{
  "vocab_size": 32600,
  "norm_eps": 1e-06,
  "tie_word_embeddings": true,
  "init_std_down": 0.004,
  "beta2": 0.99,
  "weight_decay": 0.23,
  "final_lr_fraction": 0.0,
  "max_seq_len": 1024,
  "max_steps": 1911
}
Each number is 500 + 40 x the weight over its row's rms, rounded and kept within 0 to 999. Layers, rows and columns count from 0. Numbers have three digits each. The size before them is the row's rms in percent of the matrix's.

# layer 4 MLP down, 576x2304, rms 0.0633, rows 344-440, columns 864-1007
103:508516478444468406501517527510507484525467505508598521549507537518503522457554428473560435451472511538530445453516465597492526438519456493502480514507508472529488558505444401442482505460459497495562531453447449485517491501561560507491501500496481511457523482543509494483504559512481489469475517429506607499488597421520508513450558598551464518492526494494509541566506538530535486474461528512456520593574547531494526462534450499519558
101:503521528480523525543544501439511512510522474535492485484580476504562465504423505423473505497459526512531474538494509458479559471483563408522547492533509490459421480524531494519468496528524488478475445518476450486473507512488445591527445504502530465576497418501521534498476416482511470472532486432498482528476464514461550516529484516513498480476494441493462436505481514564517546564482489439450491551539538519530516490506486540522492
099:445435456466505478533511478464488429529456546479496529479459532505503472496496498568512516567474516449460498544464515477499480467454493455429510457550524527492533460518490505498467480437497484423485568549504441531503467568483467498481501476523466485546436567487555443513482498532527527496430542485479489528495523501450543448458532573507529428482495527435472524524647476502515472534482508417338498500463461449500473528517504494487461
098:538443463503498532476470544472518468476545568469441484510445452548509551490481465476464544545570467534529434553565488456569489509574505539507516479590502387458496484504498524504529519501532522555502510493464478581547493464542469554562537479496524508456487510512538447475501525510471541453479454477519446556488531559522505482437523527452482497511492479481478519468517471515519477570558519472529514517534504586479469447603496450500464
097:555477483451431577535465459462417550503526496502472477426493530500561571532521469488489561454431508474517448532507447597503488519470494534469397523570481461546494467515465522505546510474498527553531593531474541501538532519505510430508468510514428539479484520527446507514497524535593474535456498556464489536567434492508488486480525489502507510481487471466427510575465492487485497564546516470480455487536567490486454504566514511552524
096:495515486514549462516480477501501530484522517564479466540416485520515554499489443571495472471451549482468488516481566499484561529477498488386495526557452446536475467523497487483535506502533531518509493543473528461480500508627521503495523407494475542426553431500531418480574505519585524493483493553539549465429541445477496490508483531465520498407467496460450525463505542553520527484485550501563482571439487504490532545538516512525431
097:509578543488480474557504470488488493485461481509564577442515487619545501572444536481418512515451518510547558511450474506504449444463546517491518483453484561482536587500412450492556518509560493466541564528497491505484538518531475448485526498509456499488540458488463499481427517504513491506497461475509473517483514505524482538511519500461512455469493521564497443452537494529502539535486508516546472531480515515517483533576588533499509
095:505533500507434477494623522484529537480533483469465511570439457618545520476456494482481529576467492506483545557523445530454479496463536486526435516507531426466452383514529500473464520462480525488500542513441573556499439536488576519473445550502513549484488504459508455525465488508472487440478522483501556500441471515507480521506536470492415501483547514484513482492476477505456457528509520532433484470546485446515564508555496563514526
098:509486532529502456482500478495462560496511566470562489546489491473478435468493512476465488449510461492571538491533460499558566504387457551553439501485481481553526536417535537552525472532476561523496483482495611499575472500472566483549426438537524546503538533497507523508519496430468494505499513450519535493518499538479485529575467524507428440503454492472518454479421532532540421416445497603456516470543536521442438481507510489565497
098:493549530618558480648530492533521428543519397538440552502598486503479459512566487483516476507507535515495488475470538506451484540498509470565565543507455428504519562564474431554512506531583503479482487488494511462500505574470478469472473506548526525536530531429475507456515523508578515486582478520513506501476480477552535438495595465458491531412593519454518514470469542466508495529470631477491448503509517569472586451510527485482472
102:474508525461462521458520544475495433458556513483540494446433557434514481476470519445487481453464477495447475501477542506477493504453659425473559474476428506497470436492529524549403482572483453465448470517478524484426490462521489528545512499434534540530474534535466490504500533537520521499520499591552553530512454515496508472466516479504555564518501458493500532491589475563471507492498467504515526571499450499487530464512477517542505
099:578538482578457538511461534500481479473541527531519504460479520491541486582526516437458418527501507512488506474483498463462414460554545519495467494565477489435572519521386538568515439493531510483374548507495504512437466525454535507516478485501521477578603465463614478531533480507561491495524530525521527537490535579513446472486495464491474521561505541503521495518534449526523489521507496405513521433540428456565560520516538476547488
097:491640482549556412445481488575457510523492498513486461465486465510475503544467440452531516456431531485494536517556509451419507567500510556475545530490476547517447503567504511480503558443507519501503558466478507570488509511494467490531441398497534498495499508507471434492505566557544506472442516492434513557503463524504500512450525465527467492557510494466476506472518483553466563535450543526522471421473521475452487526499537459529549
098:449476450583484501551417442427524491553548543494505570486449478544495432506500456535559607445481408513544418497453492503525469546517488446546545543544546517499514521464544500506478532550488494468496422493561510489511502549530509465434448458509509480506548487511501540465507432469554549465522593477526599482458490456479550492561452469510429517502537589465458501446505441565480494530564541484502527532488489477470495498474465523476493
099:580442471478498518531548490500463465561543598369470485481524545497426431480509506488515509478601511516470505439487478506505519527489469488499509513539622512497484436497483503527468493403508507433530478513485506560501546462512480582527527434483472470509512526479457463513504469509510531466497433395374417508583464545484542449480469562521483427508519501576488518538479577524445448474469534536512464586424500461528543428516595468489442
101:518479475463508483506504536495475518484446500415514492485531485444489513576473468467466511489448453536464509474566573522447560487405543470543506508511539453446471471474509439492444499618453569532512538465489534438516463553465485524511500554493596477462526550512468463542473452522516542540506525502458480498563489544481498511445463443438505549489553522418543356467472464413512516462554490519458523497508470512497573486514470454456525
101:535486506407522480530569530532526510477490501467542525568483494502513482493485535536517435493490435503476541607552490529518487477531490478452547499504526438531528481636479482475567493457495507457549445507470469550524478509489549514568565495486532533552532570495493590489495487483450539639544425480505485521453487491488504531456516568445557464515450493449515496479498420484441549508493441502443550541550439531545500542543448563494502
105:494426516487417496558427535594479496443408491508502505525436558486582472576510545480508498569526519531529451474475441466510533488462467458546512496544504489408485526444578487459483476524564480559513427462511504539566479520501478512453532490532501542468434493544523418448500486503530525496505501545529457471440478491521605533496525497492560453481482582473427502508430469418521538484472559453512457476485450591508499477519486549494477
104:459536524498526520498470511444495517557485529491484457452445601532510465526531553503501496585485452576510505575523469402549416452605564453595490489509514577504436467529523429469513523498491491532501481523474460474488399484474494506511551528484488472472469485498389524486442509424463565498468443548490477480517516496529519496541471468520548417454551574563526507471482482482485518512523476530431515437483389522504428491497462544486544
103:494554523460564489540562540490493511491496536525481481456392473550563406463459526561468560448485435454488525597460486504535602482461520499503529515421483434429515534508458504473497520582475432477536541503502498523497529556525455428499528516492547490510492539478408462482526485520546574468465520492553534504559524463480444464478557477537495492487473490516599493517480486495447456495474494481486568547498557477548494503507482535492379
101:494451539516593445467499478419467463488453498513458493554528480441470503542509550435539472494535534497475484522499439426561433518590561460507562535546437397523557547607493544521427477559508481483518596445484466523501456481508503506538462500471524455497511500517501535517532550554455593524527451525502451502502523396459506523500459518544543447494550428606482498501541487428489459551471477488515440541500474520516417425521487499450490
105:505443593485575516506504457450480490502481459489521482455474558486505473491483421464455405576559518545523409540517521542480515447425477500480484486522474493480468499532518549647524579493490537483478569476564480521445479513459560486472476562418526523460458466471546421521560454543446407546500495488509500488455537520538496469516464504472580603492522627520452482538474459418489508465503470515503492462550502465545445502453555507507475
101:523485486467555536545468487484509466472493589460539487458511529491498507476474509580521455511494503483440509526566500516538512542536531523515466454533522509540500493506511479388481481520441460454528537517537514579489524484423512494526471484516491502532591523484448468510484499459391535568474530491469508494515490473615508545512518427507519396508545524545476497478447454521511448530542549588516494528498511515481484465556417470490502
101:504447468492493522571589529505519491458520479474556438477522505504509458483493561523544500589509506561538565520533513459487479450518477500501528578451458555463505493517445485469490482527477447475521524504515531532500468530533540538499447422444443510437511502479459432529478556502477523480458547489500500468556459521494549594472524491505554563523504457457525546544529503499468495496553525570457485505498381438493483494524459506494450
103:577510470436474519467446509513513470555567423548569566467473513502499488460484474508507488506559554522429503479510557508508505422463521477425515455493502492556526580470470440462488501398473550553488369546553443521524513514476527470466482572519557500521544538495546428542506541486518512533491567495475525457490511483455509502542508568516441570539507451477511485566520512446472458522542507498527528580612597482520560521576456497526514
100:490499449583505477532495475487479507433584461533451479546444464541477502521523521499519456471507459551437519482478473459515432504471538527514506556435459491529520488488481534516486447409528518509504473495539513526477520508440503514456510484465476467541530483534500535548502493492540529540502452552511494525506455487463486474501483509539577453475549520475512465535481488514479512482493473465495491569406463502596468504470513494500533
106:513458485510602524436525496548523531526351515485510468447471394552403538439549493601513568506492471451444492489453467592506510534538476470506514495472585511487416513417494439511491508488472500482449490486492521482514482472482559441487483515537503480478555524521517416529419502469510477528502468482464504575517479498477515459455467499530462467520465515516520460517507480523514530542474509528492526431488509450458494505471508451482486
102:505458474475454514543497541507504540574485478564571472486470463523485511484531451528471470510468469495531460533532507476502453461514526445471478448538490471553482470496498388479490514442562580467515448538519473560497542464433471500503501515496490488481507539591519511512496470566446493476551426480492494438475546507477513532495517475505459527499513447511508539464407496511494411506537501497486499454374441559529519496480505494520460
096:439492514527444466517547403449557523533470460501469532453530502442500531498420540497457457477523491472499478497463462495471492449517439493492525399470465433481528556524458528480499469472513534559543491501543491536497493539487467503498508477505551495507526440486526455441492481488555539383435508496480529454608574481484554446487497604555522470520432420540440526429561473523423550550503462448571533502550526453484523577450466462459553
099:428556489452459448479508454527523468533584625515492512442484548510537485504490469479508476573479567533488487475527493419493491474499467452482525466589581552561452500512472504521513502502467514515507496416468543478538556455456393556495532593462500475518522482443445548521498508572520545532482603537423499486551514406510613546473515508519494361542457468494492594556550495462470490521507562513514511466438466548498545587416531522530481
106:536524518493545478538480458545488508456482575502454482505545474561447438471475463529474481489451529477494535569387446506490515520562511474465456501485545509479524478444528461487431515482493571514535512562518512428562436431494461494555535500498504504566448509508507514525522501481496501466485508565502421540509507545510434447462485528496419512546407526393493515579435470520500524489540445490454424503507530433469469570459500459483497
098:497469485515476435484560489530560565488538494564547496440594488518529441535494493508544406423518517542515486515459461449480510578441457571497467515490519496417506460489502485542489427525488501463555511507475542526520510547555571542580512557514519493547505480445432524481490513446437545472477479491576515505511483452638451449568534441518495609495573516429500455450536489511501485469448457439513556429483508495489512487503509462456529
098:505544504492548509468570486502472526538552541528478585567519440460470574500528502488527447483459551570557561554474569505528452530476471506451493516421440566534523501521476455480489492480584521511510473479497475500566556550450569559494523439458557509481477485397428467482552500517455550483521489481518553536469509517441480470495455565504536517504421497434481455514544482528406482486462484558522502538499464552563528525526457514453562
104:426564503471572460467473575512520572442541491530551439489533526515472456474510510513516525550540529515504431538502539494519569461541499489522486505555481508457548436481487535517482498548495517556514495490519541518515557395549462446606494544545518502500428466560475507511544543513543533524456522516514514495571544443475481496526472474579560491451558479474522460473538544492491450470522569510537500488465457503568500528506503503510462
098:502482520514411559489511494556510483601516445497505546476451402492529519454524487562471441540524477488476492530443493538569542454548444516533517469509513503548438500515477519407438476436528470493580482478496552492460465550491480509577552593500507471495491450431522542477537506471495523436537508540554531518527421498486549489498507572487489494504537468571482466490492490442509488563528546553517488556562507430487395526485547517492484
100:489331474524503575453515530515506488501511474483512468535460504536552496609453508554533455430507524550535481480442498531535451553417550516489489592556510530446441437492460501489559524599464519472475531517572477443481478493480482517491524411494520497502444615441535463483463551506538475480421488495524514548498510453511440491519464469494564501459526547585491469542516520496521502491492498520476511435458547540522493481451452475491534
101:453529523570512453549491508507500458511491524476474513563451507472447481431523487420573457465538504442465525481548502540493471496439419564569433523479495525540453501473491495526483461515420521571511402533485532486506487419436494531513528436510550468529458554473582517540490482483438491513496484485553545533582472480462487443443518453461534501471497499463534513472541549483541458543445555450547471505465525492486417444522533499545543
099:520486554477496417510507408429472497462413533434524506531439553483553477542514457499506459520511645470561498532446474538436481530492558505481492548503518496501474466486488551477494530568521536557518519477518566487438485490463487508448464488483489484486443526584476509522475455526505501447474504489441544457478477523473537444522552466514492485445517572448500488479536512560470524539559516515366476464428490486524446590549461435496470
098:510539533553573515489429495424432539479478607515452551459606558471480541465507542504509603592511469512453430460507533451482503466461519453501513531540546477505446532519553480530588505548461521512487472423405533500534460464576540439489486473519449544532527517528561514495518521479542475498489554443439391473528500513436468528531525502549584584538446500524544538503524517501506510513567520511517496388527532502497505439508471546447479
100:491480533445496543543490458540524415503459514518395503523503544532503512540542518522470510499567505569582506499485535525469504556467494482572524469513433530555489482508516518479453449515496454540565559482463540569511490481580487521547491493461462488529451579495589486522505571494414497508559499477558524539455532538433539481488469526526587529473488544447436477491499451600510593503453488551524470440461449499528553592455492500532504
098:455513475491596459477499487503471493537459471486456465585492503540432502527501495501403504530446486601414502459437483486471519573505538523502461477490514548487510450483598556542527465456472523503489485468572451495514509467521582445511503528476531520438483449449506430557574543472535445520498539497496492454492536537574480510406441541513460498504481528446504461505456453488448456510488489588591470515486511484613535584547462562479512
101:464487496483474543440502445467535505491502494499532559502517483406495482477518461447515474460491419483505513525559485450509489467480572496502465590475419432493572539538545487527499567471471457445594495487502491523511490536529480502572363406542481534523578560494469515460482527427517531499516500410434437520555501454489495550499532475422495451542544490499458494477524483472545495466452553442435554499434423538476501545537513507506472
099:474515468464537548463577457422522502466514570505542487473540561504458416479468576498526445517439521559420515495505522424556563528496467515489542553470530514500527548539459531559543523526502511543511533552508529478487489481566491444509445475505451508549540536432401544460525551543481494487440506438504523484489527527497518502514538492533516550514476487543506509551500487435509564496490461459464523489501516471514523440512539555516544
098:505456547470492520467415436502471539474562431504491488517470546478522484503516503556489552554536522520459484484507528555503454482543578503490463462525531491497559528463530516533539492452515546534451496518524522531458488510461545537558480365512467509507481406552458483494501462505535529427452531559526498547459517529467579523506451533467565494491528494485456544452518538544475383584490526484467512490516454477492485497536464514511477
099:576504506490543514518462520454511518576495525547522482516476447507415496503468461509507503658485458517509518450453506471513470486560537515507514457448453565524459511528525517477535471506456549475482520471513443483536505479536561484534534461506490567556493425488501472403520546542464541456535536535528597479521492539531601489580527624506564567466523501471456506475502515499483533546522485476531459492526413496565532491428520507513510
099:544428462430459408464538475523495571530484484543523433389544491449549445540467531543491532565515543520433549504474585503490526527510461600476449533445426450467514504483527503467509528477492522543543530515472468504551550515578603502499464499526552571485461561549441481538535434476396565510484477517586487505481584456533532496490455511475417563477513493475512482510498511479505435558501494523491465515428512493486481557506538572545477
098:475443517465505451574516511432482481441441548542498550496468533549509489536454442470511535464514489519498537553418487492486431460557534467489596497497499486458478550449527522551466461522456468492515450515571485520511437528457428501445433529519504488529463528487568502472469464409528455526513503538527598473488490548490522425468476514510468515411536487489425442569544512501471545461526510459443528443454525470516456489483523492501553
103:476525465558506593544509452535524485468424465561588484557510450500543443505564447489442440428476458545490484524467537544558542521512560518476539438521509457538533489504477534491488452508473491518511428496513583542512550532501459489515488514562508529460577486526573446515470491486436479427513584437497432532478469459492511535512488516456506530498467501433506519472494521460580486506440548495504497470457499477488569509478495531510527
104:509513515477448528505511492602511499560484431475573478529504464498528428492534470496494503475519490464514475477481456491512517422446530489479535500518564480490495568483428478498457503425581382495483499509398549505577502512457407502543520529570453533466569452508505529557469510501470574510490562539454593543508490469470477470456445487485576464428570542519491539505462461456491439474433492504463584477454473519505491523403490490489505
095:520512479501513424501449484452492540411432503516503432416477504481519491588450519566543561536418554572557501503404494558514508518476418556540448498434478500503542503427472462531479444514494502499492489526498529512486573455459461541544493566526494518531505498558480473489528551495554486473542520527534478446502482439505510539548519532499543531474445519577408478555438474477493412460546559509566564467472467519568476418425499447475536
099:558492478488506545461544481524446540443510414448447537507450483409489475539461500500511569486529524468516467576489398499511496524526508458468514465497482526513488538528418537486488528517505519621575531501495477492438513490471533520548499568528592476618479502584511437501538468483509455507534459465454544522538488453444502553437497469443488539501478472557505428490523508486470568510482528447473586543536483472511527466484537552519504
102:469479536550483554481500519492516506594473502595483498459577477438424533464476490519477542460537450520418507476486508500476530481611561525489503576486526464507516445512631554481519429511535559506474526454454497509385500525457511481528508474482502504533517483486603491504506487509551556521574458575505544524568438482493497559493549519463523544533521542464540429485496469525548395526563519504470464478484457510535480490503449481512486
102:467493487512539470503520583466468489542517493531511459449571478449553535525436478473515552431554451525527558528513514517462558495485500554476535462498492469573516422495495533524439575501574558521475553454507545483555519479483506477493524511451500473541451483522485469508488432562555522501461495486497442452500507479479517536501420503552510558491533478529440507461514474515461549537516482454544454515459488549487546445547561465547508
099:436465537546466442541529508509546469488460441502509521515500515540437513496494430523531511554490508487511590509465530451426454462465454540486455503475483501557526576471442456464543498510557494505535603460497497437567500511510437430455544478517527523430488428499558498465507482515441501489422392492502504573494520527532433539572455443571510516520565528481485517487547565481515530530471450549488454453435472495570511556530438540547485
097:410495474439424550536470469569520581531506502513482443498454448442506606602505478515459470487438506468482514514498476505494510507609528530522463500512502450566533595535578496404527456479520460455493483515485444509497531501497416521450545499521543458539483516479418426524440533510475505496570434474544486521492554479448511579472552542497521510529427448559450537516513525549575522486474528475449467439525480480414436468492524486540439
098:508409520461518483500496456564478420492419539455484502488540466488441517543499603504506468498479539541534463501555537473488505567511446543492565526490485458503476474457480478483504515574537524534484493525515471418577483457517526487465443521504518520593489439531496597501415502539580467470416539474454452588520525482522464517521511506473528536552463518526534488540463530496499482484525429483449469517502530493470478442525533501496522
101:487508560480428514452503475554489478502503499541528455539544495494502474523450495465532477519490529520482467587498504504499542508529467477506532511506486520485534484490549569439604523532476499508528565496473473473480521581494527472508480495523462486526468483570496515491529543558523523539497489519501525559500461536505450552402466560517533555431545519468522528519502522514539495493498496527492519513534493501513527480455591496509588
096:467555439471493565489489512475462546487569466614546451538491521527520501487481523515502501509545507494518493522574555466483465477510511553502588552486407490601629479429523482507467538444558586518543603537504492513435542491478528520440443515503523527547536528502487499494536505469548535508467502463561559513448503488507528453456546531551533538486452457523518519567523425452525534497554441491484521446564502473489520416507458604559416
097:472477479476503441490550550508485465539471513487488478505479507498461504472474528518536576527517514485477566485445462540443406504512520492568521429483510474523486456588488540561474551451450468604505535496480499487464543480486501515439464414510380441460512417535563422480478507495453527458531522506526492450486576533473543492484574516533488480479478493443463524521523500449429559521568497413551540445414458454457477527430458434442458
097:519593492433541485444547519455389434447544520465542506505515512568452514447523523483473529560484513551511512556537519552500440520499548497566530407438466436490450485487598545505500473585548502422493449521471510555526527494530437541511533494448499487518502451431469514464515511485493497527462499497468524421483435561564523494423499421525451525523499459496482486500566531561531577441495539530505541514485422538485467518551452461480514
097:558459439507438530481570552486548561487533481534523461527468461472441571475527536525491508503507454510554419496477515543437545502527514431448486480435473531494486558528511443483546530496553499546481491547520505544531530484516549503526542522526565477521509478507476541516494552545468542495493482519521519531500527497502477584429518457545520509491624490464542476463437519534546473448551554503506539577535492490471523556482580524519547
099:495531441504453495483597468515552552498573487464500511527497431447475491524514556544499579590491487459476577483420561466532481514488511503476514480518481490577457399546506488439536465447501586592551508506471620483495472494474473462466516444503501551523412450463562466491538518388555558459485486546518504509554541534536502511547520561482479521571491474505548502536529466554428435426502454555457512536499483467479484479498449548476490
101:542498509486399490505501496570457451533577506489467507481487526503487507497582545495537482507503517466555545439473470436487524461520495522458452530469536449526492535425524440468463453412475440482451511550505519565517504447501515534504534439490496519546448626427570470495479509557516452521506495479485527561418513474541549476511472470504467562537554520442489444554482483441463482463455493541454533545474465518581468495480440485539556
098:568596508522572486524528400479554471495444501523544525426565477505453552421470542540487516493494486495499529534450443548582569489567519553444477478468360513531546531465501500520496474484502513534460500503474449515435472485521524524456416532472504490517506458553508483445526498532545487499587525470475486562533515477472475481473422510522533498521519561510450473476512528484463460448495475495498565544546519484553515501526484467567498
100:492514448535537550510544487540468511436554569441496495464473466507521528494422551499469460516435470470480419514537501466497584519446510479523529548507486511496445500531524480517492438497498510485477527491444577497426512489447411547523529499412477498510474498527455519531443555551432501445456517530559550502543476493608451487514450521516445488503517522549480531491486467452461547553535513513500419517497477472462612549497512479524536
102:463497481481510478494518476454470495446485563534441531513517551453523524543511512490495584507556543443473500465539516518496517470544525493521564485536550434528499562478556511477511403500491508507514476537475467503534514431500516558491448492488561519469440517498508492524457484539473394445505473541504519522466482484409506543474443454491519539544513497451439540461538541509442514510536472503526437479491477487501456448524529480526511
101:489436437477535455513504502485579498462512461475528494503589428563464579489569475464502443482496561485563542492517544498439489516528536506507471519493517527549479497504477510511542434528486503492448535499451490479461480505629527521550427545426523502452545542513471490448498485499522505490554560511525483529376528557458454478482535502591427475592373454528534521476487546492482488468467499514469449457470499486497492486472560549533505
099:525497523551510488458476482464537543546517509483441447496476460472516546533473533506476484502455506458548441496437512484465564529425582484499488579408481450489508541585542501502513478515514503468509551512510433521535525545466589530431420497474472480524445542466371469503546480507543519529494453504513460485482495414508491517481524447633483484494413444460567517453540579587496579480391556526479512504526554566470438523518504532518564
100:528556543556573396580523475516453444510461491563426499484521454543513574508526494539451475508474498550487561510513486515520559507466553523469513529502484594499509503519576548442491436525524529462533555456529406473527548551469442472538474487559505453544472519476491507517472500458400550515453469453521364482499495496529519485429504472516521409528476466530503598475494513469425542483468560438462453461441473507464510464506463517534515
100:550523498497492470540524540451437498554522447473594506430460513503450556406512562469509565446488437546510519529498417539520419515445427533512524507495437491479478549546476504515505489542529496443491574464481507594564483446508488493488565559476538542510541508488587497528475527482504556477484556439526543487479507477502500490544477457451542466520445491514550537468556466576492535504581477480509483491555526565468489483546548481472452
102:539420404452489581444505549452509504515577455499503544578516563453519576442478441504483535566482523439534481545471446422534447521554555474534468473489527537532508458496452479450403543494508525470512556454516544439439509550513511485529503520486513525574502426439605492450508502507438500494566555533440503514533467508428506594525491476453519535470493483478538476467478492538482468446515547472477492516450505446456445504501575439433496
100:536503480504490420545553525578507524546505508462516525492509426470516475458485452461504394448495466560503516509553498441511511538529450518510489550558443448570505536552583534534530544561469479511494538472494500487497540475492588507501502432567523488489498490571429513542565564512516496530562531532496497555551546535493539447480505541539478502512490517538527510523485502542497512521501475543537489553464468474506510522521506509448562
097:477483468505472412584481536471485479487557467515560486491558514483568455561527513509503503485546486471505474553460500511551452481466483513497473549529500489567548440466524543525498472577525541519482581462519464513539561524468522521512486441564558541468524562497529463469496462585556452513484439453515495434475517501561511580559524476504533475468594513521562502502457531561575463471581523434471532510488502496470461496539508489549559
100:452560490460506571496502565495512543509513499452563514510465460502493484469465488519511528543568538536526487457521502475482535503539482503520473495500500446546504510498517548491480501435458498468516433538483425518470586584502406526407491451498485520522519494526480471556492470468518516469524497463506506463457517488484507554505493477528546551493471458546531505535428548499473598494451504510453543466508466454471478491548600500444453
102:495513465519571510494483506509497556547499528440538460477478436445517446539510548554555563461489472500503533486494509506580440536572540477519570571478549540566468576506561409493571468471506456533580520483519516458447471512434528517466432509531500463574498458449408444428492467580538506463428503542502438540530502514601502472550505492489507499489576463485521485483552526558521524517454450516552507457535543490478552486519458583556446
096:541421511492546493529539501539529546485465552443499449448506444502464596455537503486509505480497434424433506548477495530428462584540451490436497516537522489460458481435526471460476461511471415491466522504565562501391505557514531480543530553515473479459490446488575510482501518462447476494519492459542490505524510454523491485529483546516530479438569523523578446460441515503486554498436548453512493466519525475451466441489489482513489
101:446530464423523457558495533561459503520489454576495462510494474487486514535494528427540519488482470438516569484481491495482535531510513503412517518478488380463495518505520517475435601489583555485481618444484531551472420515484477576465546487524484510470483498490550432502499491554525516485490463525552511501480510502473484540474423521442543468482506460494535490515517533511524478533522506513498490519474514453421440480528502486504461
095:539541534499491508481472431490433540519500468471507458517504468449470504524465522498532457546475553528535486399556459509523464485494532416499535540538577470462419491511472453536505438495563514492537502458516471472500559534498491448534444432489476488489504434538516554502484505448550526502548561445517502547489516522496516461584501520490496573465559504494530525467579523540534535502454483446523507468564567481462570514502489475453534
101:511481524489484473531497475461512501488573478408502508514528490540442522490536448478511460521495533443500565501422522472514511484460442455579559467446532584460592424538480542491538487524516503517533452500532468541470584434457453527486518530517471584516484518485470513516500425523566500457579498455489486422534547444461584472459598438620458552484482482502450537476510479496516531556525470474484475572562486505552481571540498472483527
102:551458622520500531481480542547492477555446530469482519538562438484536587479513541510498490513431488503522477467557479510443549532487468461513502514532506551524471498494494460456498489514508542562507620526455493506491575478514577533458550455488595541489473461450534497535477488589572500534435480454501597471456546526514513493490491440511446502538572473524533491508490508420530476510521500482535544496522551529524548490559577523466510
107:560448513532545498479485536554495463493527422496435523526581481475424471499542536573499445558478509565479479557395506491496478574506505509554476534427507522504490508514487449474492465465517484512484444561451468536451482500453506496488464525461425495555442477481513444484509480522440495493500544537518464452488569525498535496473509424539476519486500463475474532468572530524533485489463463517501497480465574434438464490436474450503555
100:504517465501431510512465497532551472569509534495466453568516528467511485440503535515467538473490470553466496489498499605533428477502492478548486489536484482519521478533466508431508496490526567485480494480509463430468516510475457470532505482554540476503461492458503468608474546421498547518517421494504419531470519569593453520527525539591505496596662455569496441519534539534415581533580463485537530546531558411503484459555443534515474
102:455561483491503517495486500483526567480526527458510495494583576415509509527475471441512526475405473477474509425496531487511514466443433514468486441548565535470524542487492423478529478496510482455504454511521475494533517543515514459448449395497518446558489427558557482502483487481549467525438454592541437514491538564526519547512472434502515513486434483513486449441517493492518478445472506608558546506477513566511431461502458560458464
101:464420542541523478438475507478499498566509445490520483549499507465496523527541505555482505457500487493514440499452475517454532481558457479528574484470511490522542564527463582481502510497471482533470477423485486571460511571584511523520576542496571523446471470469501475493526523511493488517474611504512510480490527419556498503482492460558558545471517546494537497488534493599534518473451463450528435565559448486541544465407590483471486
098:528530553572510474542472521553519501471499519509469481559472473495484517498478493458485596511561536543501566526532569460499505449509563417561473591546446459522487528454494484545455516457481560519467482537479495547451478479519509501503490523529555505451550471495526477426481530475491500474524507420456468522486565571442475521517412549489585463544484468530523477506539497481518547496503481519434461534441506482401513497521480502545510
097:554492489485484505553598526495540501535520495516512465523444475484489409446569407464505542517542446509447447449470468491525444570479512541538527471505520572485456476450522526471495488507525554441565472495455588529549471495445457570496504467542529483540506474469549486508477471549460446466520504482476466452503460408467505444468520502458540527490502525450429627507502493517463555539527541497507492577450494494535415455427541530537462
099:528517492454486500466507583545397420470546552552473477523455491559530442521545479519482489442474472551437475448520463509535492563476569526556497521526435482485532525480535471496470529578484487505446391529565527520463531504522462523523488519495499493518455583460482490483553466497532536529526497485459485483479471490524530508488516553471534485503443506503458503506472501527533463498521633457464433426498447524482490503495508533512588
102:473446553579473465497494544554526463466474493522524509501541527456552485504529399479518505531495491544471513466503443535472478449497460480510533516624432544504492510464541442521465511566522465537470485487414477505525484526508496529543575476520488453459546520453549563483492518509575523503471517542551534433511452489463529490547478481511476476574489460506501535508447504542460542500586508496462452428478436502442491475497535525591460
099:513472462542468400506459444481495475446543477494601479494474521456499525579536522526549493489534514487517513544527525544479499507497507425526520474467495467482512550513520438446529505522454485512496474423435556543490494470483530505549522393549430524466568495495487469449447481490559452460533550531503553541489599452478490381571514544523536512492528496514514551494438535487460526535447444502509373530517547576510541588490477454493557
101:573406505527526531501488562479489549462562492552556458540509521549524484509595501511520451535427552565484534526568462552479450493527541526489530489485505507466508483497464492539454584479442458573506486512526609529507465511504511508546539545526474536499543508562496519521453557440545536511439524475468537570478599510455533530460553535345535487470482450456504426498516483528559517498453460493413523561533547523481473525453538472478545
098:494520439514440470536513504439521502460495471551472523538595534464502581463484453470560514486519362484464527540469483501586452570498573488509595495541495459526529521489505440465451441494521506459499436578417535539518447511464458557505498428540504544500478462391482432496524544465500499536509420502347506501561560494464450459479567523529534501487527498567605476485420450445507529476549545512508508521498459511497403471509490516551556
100:485612546493505517429514470505536509501522511491445551463502505476471455489541467490539445397488556519573549466448541479494506571463502531443473529518517548546555557583491475412501560516436540495528474460452502506435502631504388502558424465503540494519584511469432532507540499530545553535458486450492544487526549419506498505589544482504514546522551538557467527527606504487585514536527533462495591529438541528563554447467442500486554
102:534477527541516528452445505441553491537494537466493510492444486504535523437429584428581437525540475558471464468440526505439437537482535571532530500550516493523491501411432472540543453519529494481511449536487524494510522419509541458464446512506532514530518581474519525465430500458506480485521489521528493543443448495520495490404481496485521481534492451514452487484492508504525476462535511489478527455516523484478520462608505532499506
097:456540548600447539480521496441419541402503575538460522486515430569448529458540465525511531550526429477540502491540467417491554540483505473487511490449499438543429478500542533529503460483514523524495466526551530490569547455542597596486492519508498468504528468467394492511526498446571440536482524515490515462441572554472450522505518504468537469515543514510476538443499534509429517547528544487480544484530451525483521439537441523532451
100:509504508467559496561446507440479523444445463586505569561475495516493535515481520478486470532469555490556511545462587524505479478501501460513512511596508524511471489541484524508580551488555517526490516460551509449596533522527551446507516393488500504511549585451488469535530510521473515484489510524439436510474443490528483512484487428453472637469480495522495489534464445443487556473497505493546541518511540543509494489515534513513484
099:504570510456490571436516492594508515523487507514458508540489539430497507530480525482511528457548565388520518477491548476440472427573514532504506550556494534459444474524453498564569587476426460475492485485499525454509593485438450517489424453561497486482508506523466493556560460503491532529542481507451522543537520581476496499476464490443518553459481474501510472545474537497477461555446539505530479527484542514536529465460487453515440
098:469469557513491571475479458473504513561463530532446555468515494456538511502514505552432505471466511509534480436513544519500461487544528473515566433501562503555594553472512553497529514463412496514463546510492524665525447507489542480487494490510561489454534511464482540535505509479460572503493525495464487477477531479435468452583458559479468505520496413500483506470530498531493539559448434505535570441439579521523536422570440467519526